Each number is 128 + 24 x the weight over its row's rms, rounded and kept within 0 to 255. Layers, rows and columns count from 0. The size above them is the row's rms in percent of the matrix's.

# layer 6 attention query, 128x128, rms 0.0451, rows 0-52, columns 64-127
size [ 77  69  81  87  87  85 108  95 127 113 105 125 115 116 110 109 113 128 125 119 116 119 129 121 119 110 114 116 141 113 116 112  88  74  74  77 100  93 106 102 110 100 112 101  94 116  95 120 118 113 106 119 130]
[[125 184 175 184 100 187 133 128 124 136 127  89  91 116 123 126 145 145 101 115 153 140 141 103 107 143 112 139 130 107 138 141 149 132 123 132  77 119 120  89 117  91  87 120 103  82 137 136 141 162 102 128  83 105 117  80 131 118  96  99 143 150 114 191]
 [124 187 103 119  87 162 121 145 132  94 158 110 102 143 134  68 149 100  93 120 155 123 152 105 116 140 112 141 128 136 150 141 116 137 125  80 111 122 130 146 117 131 120 111 118 130 145 133 143  83 103  63 126 121 113 109 127 109 112 110  75 110 150 137]
 [136  90 141  99 142  81 141 129 139 145 141 147 164  98 120 180  99 150 180 149 127 140  90 193 121 110 137 109 124 118 102 112 105 120 135 141 123 128  88 131 142 109 132 135 197 141 119 143 109 120 160 163 129 140 138 158 127 109 142 171 141 106 118 117]
 [117 176 100 130 107 191 135 114 127 111 172  88  84 181 130 147 152 113 127 118 195 124 166 122 115 133 126 169 131 103 130 116 130 116 142  99 141 122 155 113 130 152 127 109 101 108 126 105 172 107 128 111  95 120 125  49 131 148 123 103 118 114 129 144]
 [155 123  94 126 144 126  95  94 122 120 122 123  93 162 126  90 117  86 110  93 165 146 140 123  98 126 102 157 116  94  93 103  82 155 127 158 134 112 121 132 150 118 119 129 130 130 128 100 154 110 139 104 111 128 124  97 142 108 106 124 113 102 158 130]
 [161 124 102 140 138 135 117 160  73 124 108 102 131 100 134 111 133 123 109 131 106 143 112 114  94 100 129 111 142 184 101 116 102 149 137 122 117 123 154 167 129 110  99  93 109 121 125 111 113  97 129 125 130 155  84 123 161  78 126 105 119 124 134 117]
 [134 120 124 143 150 162 146 119  87 117 111  74 122 131 134 185 170  97 123 149 176 132 110 156 150 131 122 151 154 133 104  87 112 150 150 143 148 122 150 130  99 171 148 127 106  95 126 136 145  87 148 133  99 108  83 138 107 149 153  94 156 115  96 155]
 [132 122 109 107 158 131 116 131 127 118 123 115 118 175 154 114 128 112 107 116 152 153  83 106  93 130 126 146 165 141 107  93  96 100 132 155 109 138 134 124 104 156  80 131 160 109 111 114 132 108 114 142 129 115 124 128  98 145 119 138 133 134 146 116]
 [130 132 183  90 118  89 116 119  95 143 176  90 170 108  98 169 108 106 131 141 136 161 144 148 125  98 126  79 149 143 135 140 133 166  97  87 114 145 127 128 123 152 133  95 146 134 178 144 111 119  91 103 165 130 139 102 134 138 138  86 103 127 101 133]
 [154 102 168 123 132 124 181 132 123 106 133 176 122 146 127 122 159 134 125 153  69 154 132 151 105 133 132 142 115 137 109 113 114 130 132 141  95 166 116 151 138 118 126 130 141 144 127 217 120 190 118 152 151  83 169 131  92 138 111 141 117 156 131 129]
 [128 150 120 138 113 103 137  64  96  71  94 153 125 182 140 112 155  96 133 114 127 160 153 104 118 120 135 118 127 120 122 128 148 120 141 136 111 105 146 133 126 139 162  89 155 128 156 122 160 146 171 138 109 122 105 159 123 104 113 135  93 143 112 108]
 [120 103 124  99  96  74 122 144 117 113 171  83 163 113 102 159 111 109 168 140 106 140 135 155 169  83 140 106 164 144 120 143 127 177  98 123 107 123 137 159 121 122 124 103 163 134 167 131 107 159 133 174 137 132 143 157 139 106 124 120 126 170  91 145]
 [128 128 122 126 115  86 132 176  95  95 111 115 141 161 116 112 132 129 156 148  95 131  79 105 121 122 158 137 158 114 163 108 115 135 157 144  80 126 172 143 126 118  85 152 117 145 124 108 109 150 111 136 115  89 131 140 123 125 130 113 124 144 131  95]
 [148 130 136  98 141  97 115 130 112 101  98  96 153 113 110 162 107 135 114 123 126 160 103 130 147 108 113  87 120 146 113 131 147 115 111 149 143 133 112  95 140 147 121 124 140 145 152  66  96 144 143 139 114  87  89 100 163 148 130  76 113 149 115 113]
 [117 104 116 130 140 108 108 116 112 104 135 177 122 111 156 116 128 134 132 151 139  97  95 135 183 130 116 119  98 180 170 128 129  80 117 155 124 129 126 108 123 131 139 103 152 151  89  96 114 117 118 103 121 107 137 204 111  84  64  98 116 124  91 107]
 [111 131 108 150 108 121 129 136 170 136 145 127 137 116 155 179 128  83 112 115 104 131 117 146 116 136 103 122 144 169 116  79 102 139 112 122 119 132 109 128 161 104  90 116 124 115 120 117 132 118 133 128 152 101 183  79 113  76 103 104 142 119  62 143]
 [ 94 120 142 134 131 133 108  93 135 179 160 143 181 107 145 141 148  81 129  94 176 146 109 154 128 126 121 163 131 127 138  83 104 122 142 104 121 135 124 138  86 101 100 141 147  98 110 101 133 117 137 137 105  83 106 111 141 121 142 171 135  99  77 153]
 [127 130  99 125 157 143 137 159 125 144  93 135 158 155 159 137 119 146 128 135  83 140 134 116 157 123 133 131 112 108 101 115 114 108 114 152 107 155 121 178 139 117 129 147 145 114 132 155  98 160 103 117 133 123  91 108 115 126 145  81 122 190 175  78]
 [122 123 136 137 133 114 144  91 106  72 132 182 119 103 101 129 130 194 125 165  89 163 125 149 168 104 133 126 111 105 146 144 133 108 159 100  73  94 135 154 129  72 123 122 143 132 149 150 117 150 175  98 116 129 134  75 140 113 133 138 102 145 129 130]
 [145  93 139 167  96 133 150 111  96 144 119 122 121 146 130 160 122 141 124  80 111 111 139 144 110  78 110 117 113 155 108 110 113 125 161  85 110 125 176 138 147 145 140  97 106 127 165 109 130  82 111 102 135 142 162 143 167 184 155 134 170  89 107 153]
 [107 103 105  87 130 160 165 141 140 104 129 118 131 163 136 145 141 129 133  74 121 162 169 101  91 149 180 123 115 130 152  98 117 144 136 119 114 145 130 117 140 149 113 112 151 106 134 174 150 142 134 159 162 144 104 114  80 119 142 127 106 137 146 153]
 [135 129 145 154 112 170 139 111 101 126 123 164 119 156 169 122 163  98 134 122  57 184 145 133  93 151  82 126 154 129 104 115 121  96 127 155 127 128 130 123 138 134  88 115 131 107 141 162 167 131 123  74  85 116  90 203 127 154 118 160 115 153 128 113]
 [148 122 108 108 167 133 147 122 147 168 115 161 111 119 141  97 133 130 149 123 111 145 135  79 152 120 144 171 127 164 141 101 136 116 141 122 151 133 143 134 126 105 118  97  93  79 112 170 134 141 128  95 105 120 118 118 171  92 169 163 125 143 147 128]
 [131 164 112 107 104 104 137 103 140 111 150 121 140 104 114 143 120 128 126 129 116 133 119 131 116  94 155 132 143  78  92 150 171 130 145 192  98 134 147 140 102 144 149 119 159 159 115  89 116 125 164 104  89 122 142 148 144 142 155 135 123 139 112 115]
 [121 133 149 115 115 118 167 106 138 134 132 156 128 108 130 106 119 146  94 113 112 117 100  88  95 101 156  78 136 133  83 135 104 102 113 124 167 102 138 116 144 120 148 134 158  70 172 138 119 118 121 107 114 126 110 163 144 137 167 173 138 109 127 108]
 [ 91 173 112 119 117 146 125 132  64 132 155 144 161 154 114 141 123 185  97 135 113 163 107 101 114 133 125 143 122 117 164 113 106 132  98 116 135 113 161 180 129  94 118 153 165 145 100 128  98 131 122 146 139 118 129 124 143 100 154 114 124 138 101 146]
 [103 177 118 131 118 150 159 129  97 148 130 177 131 107 153 118  75 105 157 102 152 106 147 118 133 123 142 108 129 108 139 106 137 118 145 104  96 127 100  78 121 162 129  88 138 135 107 166 124 122 133 144  92 129 135  94 134 135 175 132 135 142  86  94]
 [114  98 136 102 147  70 116 128 122 143 149 135 109 125 100 139 161  96 150  87 148 110 140 154 117 148 136 126 163 128 119 115 133 167 145 142 103 129 103 175 162 160  76 166 154 161 110 189 107 119  94 113 132 106 100 116 121 139 149 128 147 130 131  83]
 [108 131 118 140 155 146 147 100 109 167 114 177 129  97 131  72  91 110 111 111 133 112 132 109 155 106 123 131 146 114  93 145 143  91  80 125 167 128 126 112 153 101 149 123 128 131 168 113 115 152 114  98 101 157 106 127 155 163 136 153  90  86 118 115]
 [110 141 100  92 150 109 183 173 144  78 163  80 139 114 108 144 153 152 155 145 123 156 121 134  86 105 121 129 161  85 170 117 118 105 116 120 117 104 106 145 140 134 116 101  91 121 105 123 149  90 115 138 126 161 123 120 152 112 138  92 159 137  98 138]
 [117 119 101 124  89 138 154 125 148 148 115  97 157 147 127 116 163  94 142 104 130 166 157 118  97 157  99 134 150 137 120 128  91 131 114 169 133  95 160 156 107 130 129 121 124 117 101 124 184 133 140 146 114  96 138  80  80 153 144 120 147 134 176 145]
 [117 139 135  90 146 121  97 149 150 126 121 121 127 125 142 111 125 107 158 103 145 131 111 109 110 111 179 120 110 116 118 149 153 122 128 140  94 129 106 166 141 128 125 126 143 134 110 119 155  74 129 132 145 126 162 135  95 172 155 121 178 177 121 155]
 [129 158 141 104 106 203 122 111 150  85 121 110 114 122 172 103 170 109  89 108 186 104 127  91 112 155 107 153 131 118 137 122 120 134 109  91 128 101 155 146 109 141  97 136 118 104 145 134 171 123 141 108 142  84  95  91 120 125 121  89  88 107 141 161]
 [152  98 117  92 146  74 113 165 134 121 152 117 154 121  72 131  84 131 161 130 109 141  95 114 182 108 149 120 106 160 115 137 120 143 129 156 189 146 125 152 115 113 151 119 196 157 125  91 107  94 111 123 125 170 108 154 125 134 122 132 130 105 121  71]
 [115  89 134 175 110  85 145 153 136 145 128 191 102 141 129 151 137 124 141 125  95 106 126 144 118 154 126 123 134 152 129 116 122 115 141 145 103 144 110 129  81 136 105 120 115 116 123 132 132 184 125 144 130 125 147 137 140 142 128  92 127 135 166 129]
 [167 163 114  88 129 160 103 144 156 114 155  69 120  68 105 124 116 128  92 113 115 121 137 120 134 137 111 120 124 147 134 128 133 170  81  96 161 145 107 136 166 153 134 133 130 126 127 165 147 102 107  86 124 111  94  98 136 107 125  80 118 114 108 150]
 [132 161 175 110 112 137 104  97 148  93 182 154 140 126 128 119 133 148  80 125 116 135 156 136  70 157 121 107 114  93 129 151 148 105 144 116 105 152 100 137 156 169 127 112 114 139 138 161 137 131 144 125 148 130 117 107 140 167  89 173 104 129 102 120]
 [110 103 110 131 129 126 118 135 137 168 155 125 186 128 100 136 109 141 113 156 111 152  88 160 134 108 122  79 118  88 108 115 114 121 101 167 123 127 114 118 163 114 131 129 174 149 100 149 139 130 110 184 146 119 159 158 112 114 123 135 122 116 118 135]
 [ 86 125 102  92 152 122 153 132 125 136 132 117 146 163  80 129 130  91 112 189 107 164 111 142 161 117  71 146 138  92 150 153 145 105 117 114 135 161 134 142 139 125 153  79 103 131 130 141 170 134 127 132 134 114 154 159  78 109 149 150 103 154 124 126]
 [137 146 113 171 133 190 161 112 120 134 142 127 131 151 168 112 145 149 137 119 149 121 149 149 135 135 168 110 123 133  64 118 100 141 176 121 141  45 156 116 121 171 133 106 142  98 124  68  86  90 110 109 104 129  98 106 112 144 126  94 119 106 103 140]
 [132  96  94 122 157 164 151 132 152 159 124 119 139 111 146 109  88 157 122  91  98 115 124 122 161 131 130 101 101 171  89 125 115 115 148 153 140 169 116  97 120 105 116 154 151 153 125 130  84  83 100  99 129 149 121 126  93 112 148 111  90  96 157 138]
 [179 132 177 153 122 192 114 155 144 145 122 125 120 100 190 138 115 170 148 110 107 132 158  90 112 109 140 153 115 139 126 123 126 106 117 106 113 128  94 125 102 126 174 178 135 122  98 147 112 121 116 123 156 113 103 127  85 147 103 119 110 136 131 139]
 [136 144 153 103 128 117 138  87  99 153 154 126 184  90 139 159 117 105 115 127 150 113 143 113 149 117  99 112 110  89 106 110 114 125 120  95 103 105 124 128 137 133 135 102 116 144 153 122 112 122 129  99 172 125 148  98 162 182 140 104 112 146 137  97]
 [119 145 139 113 148 111 153 119 162 143 151 107 107 154  74 115 100 159 119 118 139 104 112 152 133 110 148 152 139 123 131 164 135 126 115 159 146 145 130  72 192 115 164 140 188 155 111  91 120 125 119 148  71 127 124 158  79 103 103 144 121 121 123 130]
 [101 143 129 119 135 161 168 115 128 142 113 140 135 149  94 105 121 121 141  98  93 116 115  54 151 150 141 116 118 136 125 110 117 174 130 137  93 135 169 141 123 121 147 122 111 129 128 113 128 139  86 116 139 132 155 142 116 129 127 123 111 122 143 159]
 [132 149 140 140 114 120 134 141 140 153 113 134  58 139 110 124 150 128 126 140 109 152 133 118 151 112 142 109 112 106 108 164 129 103 123 125 108 139 195 142 137 143 102 148 105 106 143 183  98 104 121 109 136 128 165 140 137 111 128  95 142 144 120 138]
 [125 110 134 117 114 146 102 170 112 129 161 138 138 113 135 136 118  94 142 122 104 127  95 129 105 137 133 108 142 172 120 139  91 148  93 145  82 127 131 126  91 116 128 101 105 175 149 179 147 103 141 135 103 104  93 167 100 123 152 156 141 146 102 146]
 [186 127 117 138 129 101 153 139 103 112 144  91 141 176 200 156 133 102 119 142 115 167 151 101 165 143  82  91 134 131 149 105 132 152 124  64 135 115 155 122 145 138 133 105  86 102 136  83  83 118 133 120 100 109 126 110 131 130 142 134 135 129  86  99]
 [ 84 180 135 132 135 120 126 167 123 137 123 117 150  64 115 127 168 151 135 144 140 114 106 136 167 102 155 127 136  70 111 146 156 130 103 163 106 112 125 127 127  99 116 116 155 172  85 141 152 139 145 109 107 104 168 176 135 111 146 162 164 134  92 114]
 [136 158 119 121 113 102  93 154  86  84 125 162  97 140  78  87 137 130 100 155 146 114 107 144  87 139  81 140 146 104 182 134 120 164 148 118 120 155  95 152 129 167 134 101 147 120 158 147 160 105 156 140 171 151 149 137 108 103 115 148 141 148 149 121]
 [ 93 134 141 111  99  87 152  98 137 100 133 128 166 101 147 139 145 124 176 163 106  97 117 101 124 126 143 117 123  85 135 134 110 155 156  99 146 125  89 123 117 106 136 128 107 136 138 109 151 138 116 128 114 131 126 176 133 121 150 141 140 126 124 186]
 [158 139 161 160 140 157 124 102 103  76 131 147 123 156 126 143 137 131 134 145  77  98 109 143 117 113 128 145 141 126 143 132 113 124 167 120  99 136 152 153 110 128 134 167 109 114  88 160 133 156 117  74 126 114 106  75 102 114 142 120 146 124 144 157]
 [115  97 130 125  86 166 111 183 128 128 136 138 124 125 105 130 122  99 158 107 131 136 110 139 119 131 152 112 127 123 123 149 102 124 117 100 147 121 112 103 114 102 114 131 122 172 107 113 135 118 108 144 108 125 104  73 166 110 191 117 123 106 135 123]]
# layer 6 attention key, 128x128, rms 0.0447, rows 0-51, columns 64-127
size [ 69  83  93  92 104  90 110 116 127 108 105 116 107 105 103 112 113 114 118 114 119 113 127 123 115 114 110 115 129 117 103 109  93  63  75  86  89  92 105 105  95 105 121 126 107 131 117 125 108 122 113 108]
[[103 145  92 107 145 157 116 133 107 155 113 121  90 193 156 200  87 107 173 172 144 153  96 148 135 135 106 157 126 142 136 121 140 110 145 109 140 110 163 114 105 120 143 128 153 128  80  92 130 146 110 127 135 120 105 152 118 122 109 142 159 184 148 111]
 [148 130 172 132 132 161 118  95 149 129 113 143  90 138 113  95 193 129 119 163 185 126 121 168 125 139 102 130  96 105 113  86 142  67 160 133 139 134 164  99 136 109 123 164  95  99 131 146 106 137  91 132 129 135 118 133 124 153 133 108 164  95 138 167]
 [120 119 134 134 121 123 101 132  97 132 115  88 117 110 161 111 101 136 131 145 104 124 133  96 151 115 147 111 131 145 187 120 170 179 142 119 125 143  99 179 107 128  90 101 133 129 147 134 134 112 138 151 147 137 186 127 142 137 108  97 107 148 139 125]
 [123  95 177 134 111 201 114 125 108 121 115 117 138 144 134 121 186 123 101 144 161 133 135 158  79 144  90 159 122 108 116 117 117 122 126 156 153 114 168  89 178 122 120 153 110 150 167 154 137 168 107  69 135 113  96 138 121 116 127 138 111 154 160 112]
 [122 158 123 121 142 156 145 113 129 147 174  99 159 153 104 135 162  94 116  76 132 132 143  89 133 133 162 113 127 137 130 125 150 146 131 149 143  92 212 112 137 154 141  70 119 131 121 131 182  92 159 141 124 118 112 155 104 133 140  80 105 112 125 126]
 [148 146 157 159 138 140 145  83 151 159 117 174 143 132 128 120 146 138 159 128 140  78 146 137 135 119 180 101 126  96  88 138 150 123 129  89 124 130 120 178 142 128 127 121 152 137 100 137 107 102 147 147 127 113 171 100 114 143 117 117 142  99 132 162]
 [138 117  81 146 123 157 138 147  98 133 145  90 144 144 155 109 142 133 112 123 105 155 162 161 109 122 140 114 137 109 132  99 111 114 156 129 210 130 142 144 181 146 116 153 142 163 110  92 136  81 126 129 108 128 116 133 122 135 143 149  99  97 149  97]
 [ 90 152 178 179 117 155 132 101 147 139 147 139 138 104  80  89 148 155 118 132 104 109 140 129 161 128 116 115 103 113 104 142 160 141 127 123 163 125 113 113 174 167 172 102 153 166 120 126 190  89 110 134 158 119 167 130 126 109 108 149 124 132 108 137]
 [148 161 103 117 146  90 150 146 121 111  88 163 111  76 108 123 118 152 126 104 109 120 102 106 141 149 159 132 129 124 118 132 140 120 150 149 137 152  65 167 104  90 122 148 152 161 111 113 122  82 155 147 123 136 124 104 102 133 116 177 137 134 116 118]
 [141 157 143 166 142 165 110 114 164 150 101 199 130  97 113 112 166 116 104 165 112 160  90 175 119 150 129 154 130 147 151 126 134 102 140 131  90 152 114 104 145 121 152 148 141  83  81 158 113 138  81 135 149  95 112  96 141 120 134 140 155 134 120 154]
 [142  89 126 124 106 167 119 133 126 178 155  96 122 130 136 107  97 136 155 112 176  84 106 111 128  74 162  93 139 141 145 163 129 168 102 116 122 107 122 117 136 137 141 111 133 140 157 133 127 116  71 101 134 120 152 143 135 142 148  97 132  96 152 164]
 [105 120  90 148 113 127 159 144  97 166 149 104 163  78 163 171 114 106 146  90 109 139 120  82 158 151 114 111 137 141 126 121  99 174 102 130 153 160  89 130 124 115 146 106 156 149 130  87 125 101 134 150 107 132 151  75 133 144 151 131 139 148 105 150]
 [121 155 134 164 142 146 119 106 158 138 128 107 132  90 156 136 110 137 145 115 143 106 165 153 160 163 142 139 146 118  68 108 170 140 154 104 131 141  97 122 153 144 154  88 116 134 145  90 144 106 129 140 168 131 107 180 109 101 140 119 126 152 115 149]
 [161  85 119 151 162  86 155 178 136 163 141 103 142 139 114 137 167 103 100 121 128 141 112 131 110 100  99 127 131 166 115 140  94 128  95 136 148 122 121 134 158 133 144 124  88 112 119 136 145 103 102 128 137 168  97 141 133 129 140 143 152  85 117 143]
 [ 79 130 121  99 128 142 131 114 100 129 172 139 116 128 123 111 105 109  91  98  99 132 159 109 124 146 155 119 129 124 130 136 152 128 139 136 136 129 137 100 155  90  76  94 149 142 131 156 145 161 160 158 114 118  76 126 131 102 131 126 156 175 151 104]
 [151 118 144 160 169 178 106 154 139 150 128  96 136 166 112 119 128 117 110 148 139 148 135 179 153 112 136 144 110 121 157 126 119 107 165 152 171 118 104 147 151 132 127 183 145  97  77 117  66 109 125 163 142 120 102 149 130 122 133 106 136 114 140 172]
 [141 127  94 143 143 146 114 119 124 129 172 119 146  77 117 155 131 100 139 139 106 156  94 106 150 148  63  98 153 146 162  93 116  96 120 153 149 179 125 131  86 131 125 102  93 121 105 121 120 129 101  93 163 165 121 138 145 118  71 139 132 113 107 121]
 [127 113 134 102 147 138 122 150 103 128 156 122 162 132 136 123 132 152  83 151 127 146 158 143 156 130  83 150  95 130  97 148  89 126  76  90 147 137 104 115 129 145 158 166 128 143 162 144 107 166 116 131 176 175 171 118 144 147 134  94 137 174 146 129]
 [143 136 157 122 152 153 126 148 121  80 129 158 108 103 110 133 137 166 125 172 131 124 111 136 127 128 161 125  80 126 185 106 100 182 153  88 118 125 162 159 127 130 115 121 153 166 125 140 134 132 106 159 150 113 100  96 109 143 146 158 128 163 116 126]
 [134 147 127 131 111  82 162 112 129 120 130 149 144 131 127 117 153  71 131 133 137 126  85 117 149 122 107 122 148 151 167 130 148 130 149 124 156 127 135 130 164 146 134  89 115 125 112 102 109 157 153 157  99 121  89 114 118 124 143 169 137 128  72 138]
 [ 98 112 117  89  95 151 161 122 127 129 125  79  97 121 100 103 132 136 127 131 156 144 137  97 159 135 134 127 107 139 148 106 102 141 152 143 106 152  92 142 109 139 155 143 114 120 128 118 114 157 153 176 147 143 150 135 135 101 104 121  91 113 127 113]
 [124 147 165  88 133 158 161 132 132 151  88 127 153 109 149 125 151 100 161 165 133 110  95 109 127 142 180 112 124 149 118 120 159 124  75 108 134 102 102 115 151 100 130 125 114 119 170 154 118 156 127 140 124 113 121 161 169 155  96 121 119 172 154 139]
 [135 152 113 118 153 127  85 133 112 134 130 162  95  60 161 138 104 169 133 110 102 110 172 172 187  94 149 114 107 135 119 136 111 108 110 122 124 115 106 127 109 124 181 122 121 126 162 134 125 131 167 139 163 152  80 138 131 171 162 115  97 124 125  95]
 [157  89  78 110 118 148 108 130 154 108  90 108 160 122 132 109  98 190 108 120 155 122  93 112 139 104 142 134  90 132 126 132 155 129 106 155 150  95 125 137 124 134 109 128 147 151 118 113 132 123 152 135 137  77 103 116 133 114 180 104 130 132 124 120]
 [152 125 119 141 171  96 163 151 119 169 135 142 160 118 102 124 148 106 184 142 119 133  93  96 136 100  98 106  99 123 105 122 147 123 112 148 155 109 132 152  95 128 126  78 129 101 143 138 144 150 121 115 133 160 140 169 120 171 166 110 152 108 134 126]
 [130 118 111 136 169 108 123 190 111 120 140 109 168 145 130 155 100 148  81 131 116 132 112 105 132 128 120 121 110 127 189 150 139 153  96 103  71 123 132 107 140 132 144 145 129 170 123 119 142 149 133 163 134 128 119 119 103 166 149 124 148 152 135 119]
 [139 137 131 177  85 115 139 108 106 175 132 167 118  90 116 106 133 138 121  93 138 111 151 138 149 102 146 142 135 100 146 140  99 134 114 101 128 105  76 133 174 119 103  77 154 141 129 194 109 102 126 153 110  99 136 103 140 128 133 181 118 139 107 133]
 [158 126 139 149 112 159  98 123 134 148 125 124 138 121 166 142 157 118 156 132 146 101 101 145  74 178 153 112 116  97 159 118 126 144 123 149 136 125 130 108 124 110  96 166 104 120  52 132 117 137 112 189 109 128 129 122 119 137 161  94 129 105 123 173]
 [119 189 145 157 161 156 105  88 142 178 132 177 118 145 121  90  90 121 142 139 140  91 134 104 143 128 123 124 143 136  96 110 146 131 115 112 148 139  88  54 159 132 152  91 172 137 144 128 101 130 113 132 145 139 140 124 164 127 127 165 133 111  97 114]
 [104 135  92 166 117 101 190 133 113 104 164 123 135 104 122 129 145 132 134 123 159 144 149  92 132 134 127 122 138 151 170 143  78 135 165 129 106 140 169 174  60 167 156 129 154 172 153 131 159  99 150 159 108  98  90  93 110 106 104 117  88 167 161  95]
 [102  96 131 134 180 140 138 112 157 166  98  99 157 169 163 148 156 100 127  93 137 154 120 127 141 125 149  95 125 151  85 142 110  96 105 146 170 150 130 136 165 108 181 146 162 149 121 138 126 117 102 114 130 106 118 128 106 169 127 130 119 106 119 128]
 [117 156 184 129 110 132 144 180 131  75 128 128 110 177 124 116 144 131  92 103 151 135  96 101 110 131 146 159 152  69 119 109 132 118 118 158 184 128 145 126 137  84 111 128 143  96 135 137 103 137 159 134  70 123 141 125  67 129 116 136 134 131 150 133]
 [151 113 141 151 174 162 130 106 126 119 131 117  59 150 116 116 180 116 104 156 153 165 112 131 139 118 126 150 106 107  90 105 113  74 128 157 120 113 151 125 138 138 136 141 104  86  88 120  90 111  95 134 111  88  99 143 148 146 146 148 119 110 138 144]
 [115 138 157 171 118  52 125  89 129 143 131 137 142  91 135 116 146 124 139 131  95 147 137 134  83 110 157  53 135  99 110 159 142 163 125 116  84 143  95 127 102 117  74  93 132 124 140 120 114 118  88 131 128  93 175 122 148 141  98 124 134 113 126 139]
 [146 127 119 101 142 141 107 134 126  89  93 119 133 126 123 127 129 114 120 146 137 158 100 162 115 131  97 145 106 142 154  97 106 155  81 152 108 158 154 133 139 118 121  93 169 107 115  75 138 134 160 110  92 152 100 124 158  87 152 190 120 176 126  65]
 [114 157 120 163 132 137 122  96 111 102 115 115 110 159 119 129 164 175 104 132 121 128 123 100 135 130 126 135 163  88 102 132 153  81 116 120 174 139 145  84 143 144 132 166  96 119  88 136  91 121 136 162 143  98  86 115 136 176  96 159 130  88 154 160]
 [ 94 138 164 137 122 129 102 102 120 101 130 123 128 125 110  86 125 119 149 117 191 138 150 150 116 128 118 132 140  90 119 108 133  98 166 134 101 115 119 127 119 121 147 128 139 115 102  79 160 113  85 104 100 131 140 152 113 153 115 111 107 120 161 149]
 [101  98 126 141 133 140  94 101 126 148 130 142 145  76 114 154 130 100 131 114 127 147 127 144 150 100 121 105 141 175 154  95 102 143 145  99  96 130  75 124 125 107 133 103 182 128 155 101 159 127 130 150 148 153 160 111  90 130 155 113 113 152 139 150]
 [111 136 115 117  91 111  95 123 116 138 119  98 127 156 180 144  76 109 101 120 146 131 126 138 127  79 126  88 131 118 138 154 110  93  89 123 138 142 104 110 100 137 106 110 163 121 131 140 121 114 101 126 168 133 142 161 119 141  86 113 111  92 164 123]
 [154 111 141 161 147 226 140 147 126 152 129 102 116 125 121 126 159 115 161 114 138 141 161 142 147 116 131 146 151 140 113 128  93 148 138 122 119  94 122  98 176 163 150 110 131 164 102  98 158  83 135 104 130 129 124 156 127 114 145 102 122 109  94 138]
 [155 126 153 104 123 189 150 136 150 125 149 108 127 134 106 139 165  98 118  94  84  93 133 113 201  96 127 121 131 161 109 117 106 157 100 152 129 104 170 114 116 141 103 128 110 129 121 110 131 102 132 139  91 103 108 122 108 100 108 139 145 144  88  90]
 [141 112 139 138 119  85 178 129 170 109 120 139  89 107 104 101 152 114 126 189 119 117  87 125 109 128 123 144 107 168 173 149 129 144 153 154 130  87 135 143 106 145 126 120  96 135 136 167 137  95 121 139 125 105 143 118 133 151 156 118 168 102 124 119]
 [134  94  77 155 133  93 114 155 132 105 130 105 141  70 112 139  91 135 124 131 127 111  75 116 121 114 139 118 128 179 138 140 159 146 141 132 123 113  97 179  75  74 111 107 145 148 103 110 133  96 153 152 119  97 136 127 123 108 116 123 145 113  82 151]
 [144 100 132  87 119 140 136 105 145 123  74 151 121 175 141  98 137 119 131 147 163 145 111  65 151 146 162 156 132 130 128 100 183 142 150 121 147 113 143 146 113 140 140 143  96 114 176 124 136 156 181 116 113 144 135 135 149 155 146 103 110 139 113 131]
 [102  85 132 133 129  85 137 139 123 129 138 134  91 135 162 118 134 179 122 125 154 150 106 132  65 116 161 149 127  88 161 136  99 158 153 130 114 140 162 123 132 117 119 161 127 121 149 155 179 160 207 123 110 116 156 195 164 166 112 135 131 115 124 118]
 [115 147 151 130 185 166 154  84  99  98 125 153 110 176 173 118 140 114 126 163 129 141 114 138 111 161  98 180 142 118 147  88 130  99 115 116 177 128 138 131 126 146 119 142  83 132 139 134 160 162 133  77 127 144  80 153 109 117 141 159 141 128 163  88]
 [114 103 129 109 108 138 119 167 147 106 135 168 100 113 125 122 119 140  97 147 138 127 130 148 122 203 138 123  83 157 165 144 153 130 119 140 113 132 142 116 123 106  63 158 156 137 127 121 127 111 124 134 112 144 112 121  61  84 136 137 136 155 123 130]
 [136 142  93 117 121 132 155 113 132  97 169 119 135 102 140 125 156 103 122 138 139 135 142 167 130 177 128  91 203 123 131 132 126 145 138 148 170 132 178 178 138 138 128 108 109 147 110 136 104 155 130  95 127 129  89  69 145 155 139 123 139 138  91 127]
 [155 123 106 134 142  98  82 105 135 140 103 146 145 113 121 140 134 118 124 127 102 122  90 147 140 124 123 148 133 110 139 163 112 112 135 120 107 102 102 125 121 146 138 169 169 160  99 107 118 173 158 147 141 132 128 146 164 117 131 112 175 122 129 138]
 [152 150 169 130 105 124 159 129 106 110 105 147 119 151 102 136 144 139 115 110 138 148 130 123  81 134 135 113 106 129 113  90  95 129 125 121  89 142 139 132 101 152 142 176  74  85 144 158 108 144 123 123 168 109 131 129 171 116 132 140  76 128 143 143]
 [163 140 109 141 132 133 122 134 137 133  98 117 130 130 109  97 166 159 106 131 133 128 127 126 125 108 177 117 113 113 148 133 152 113 189 131 117  99 135 113  93  92 125 131 127 141 166 166 126 141 132  98 131 132 145 103 152 157 136 120  87  90  99  97]
 [114 125 109 110 107 116  91 139 148 157 116 107 115 129 144 121 145  68 130 159 131 158  71 120 121 102 125 138  95 148 171 126 158 171 120 105 162 140 101 128  95 104 107 155  80 100 146 124 153 127 124 125 129 188  80 104 175 143 163 156 148 125 122  81]]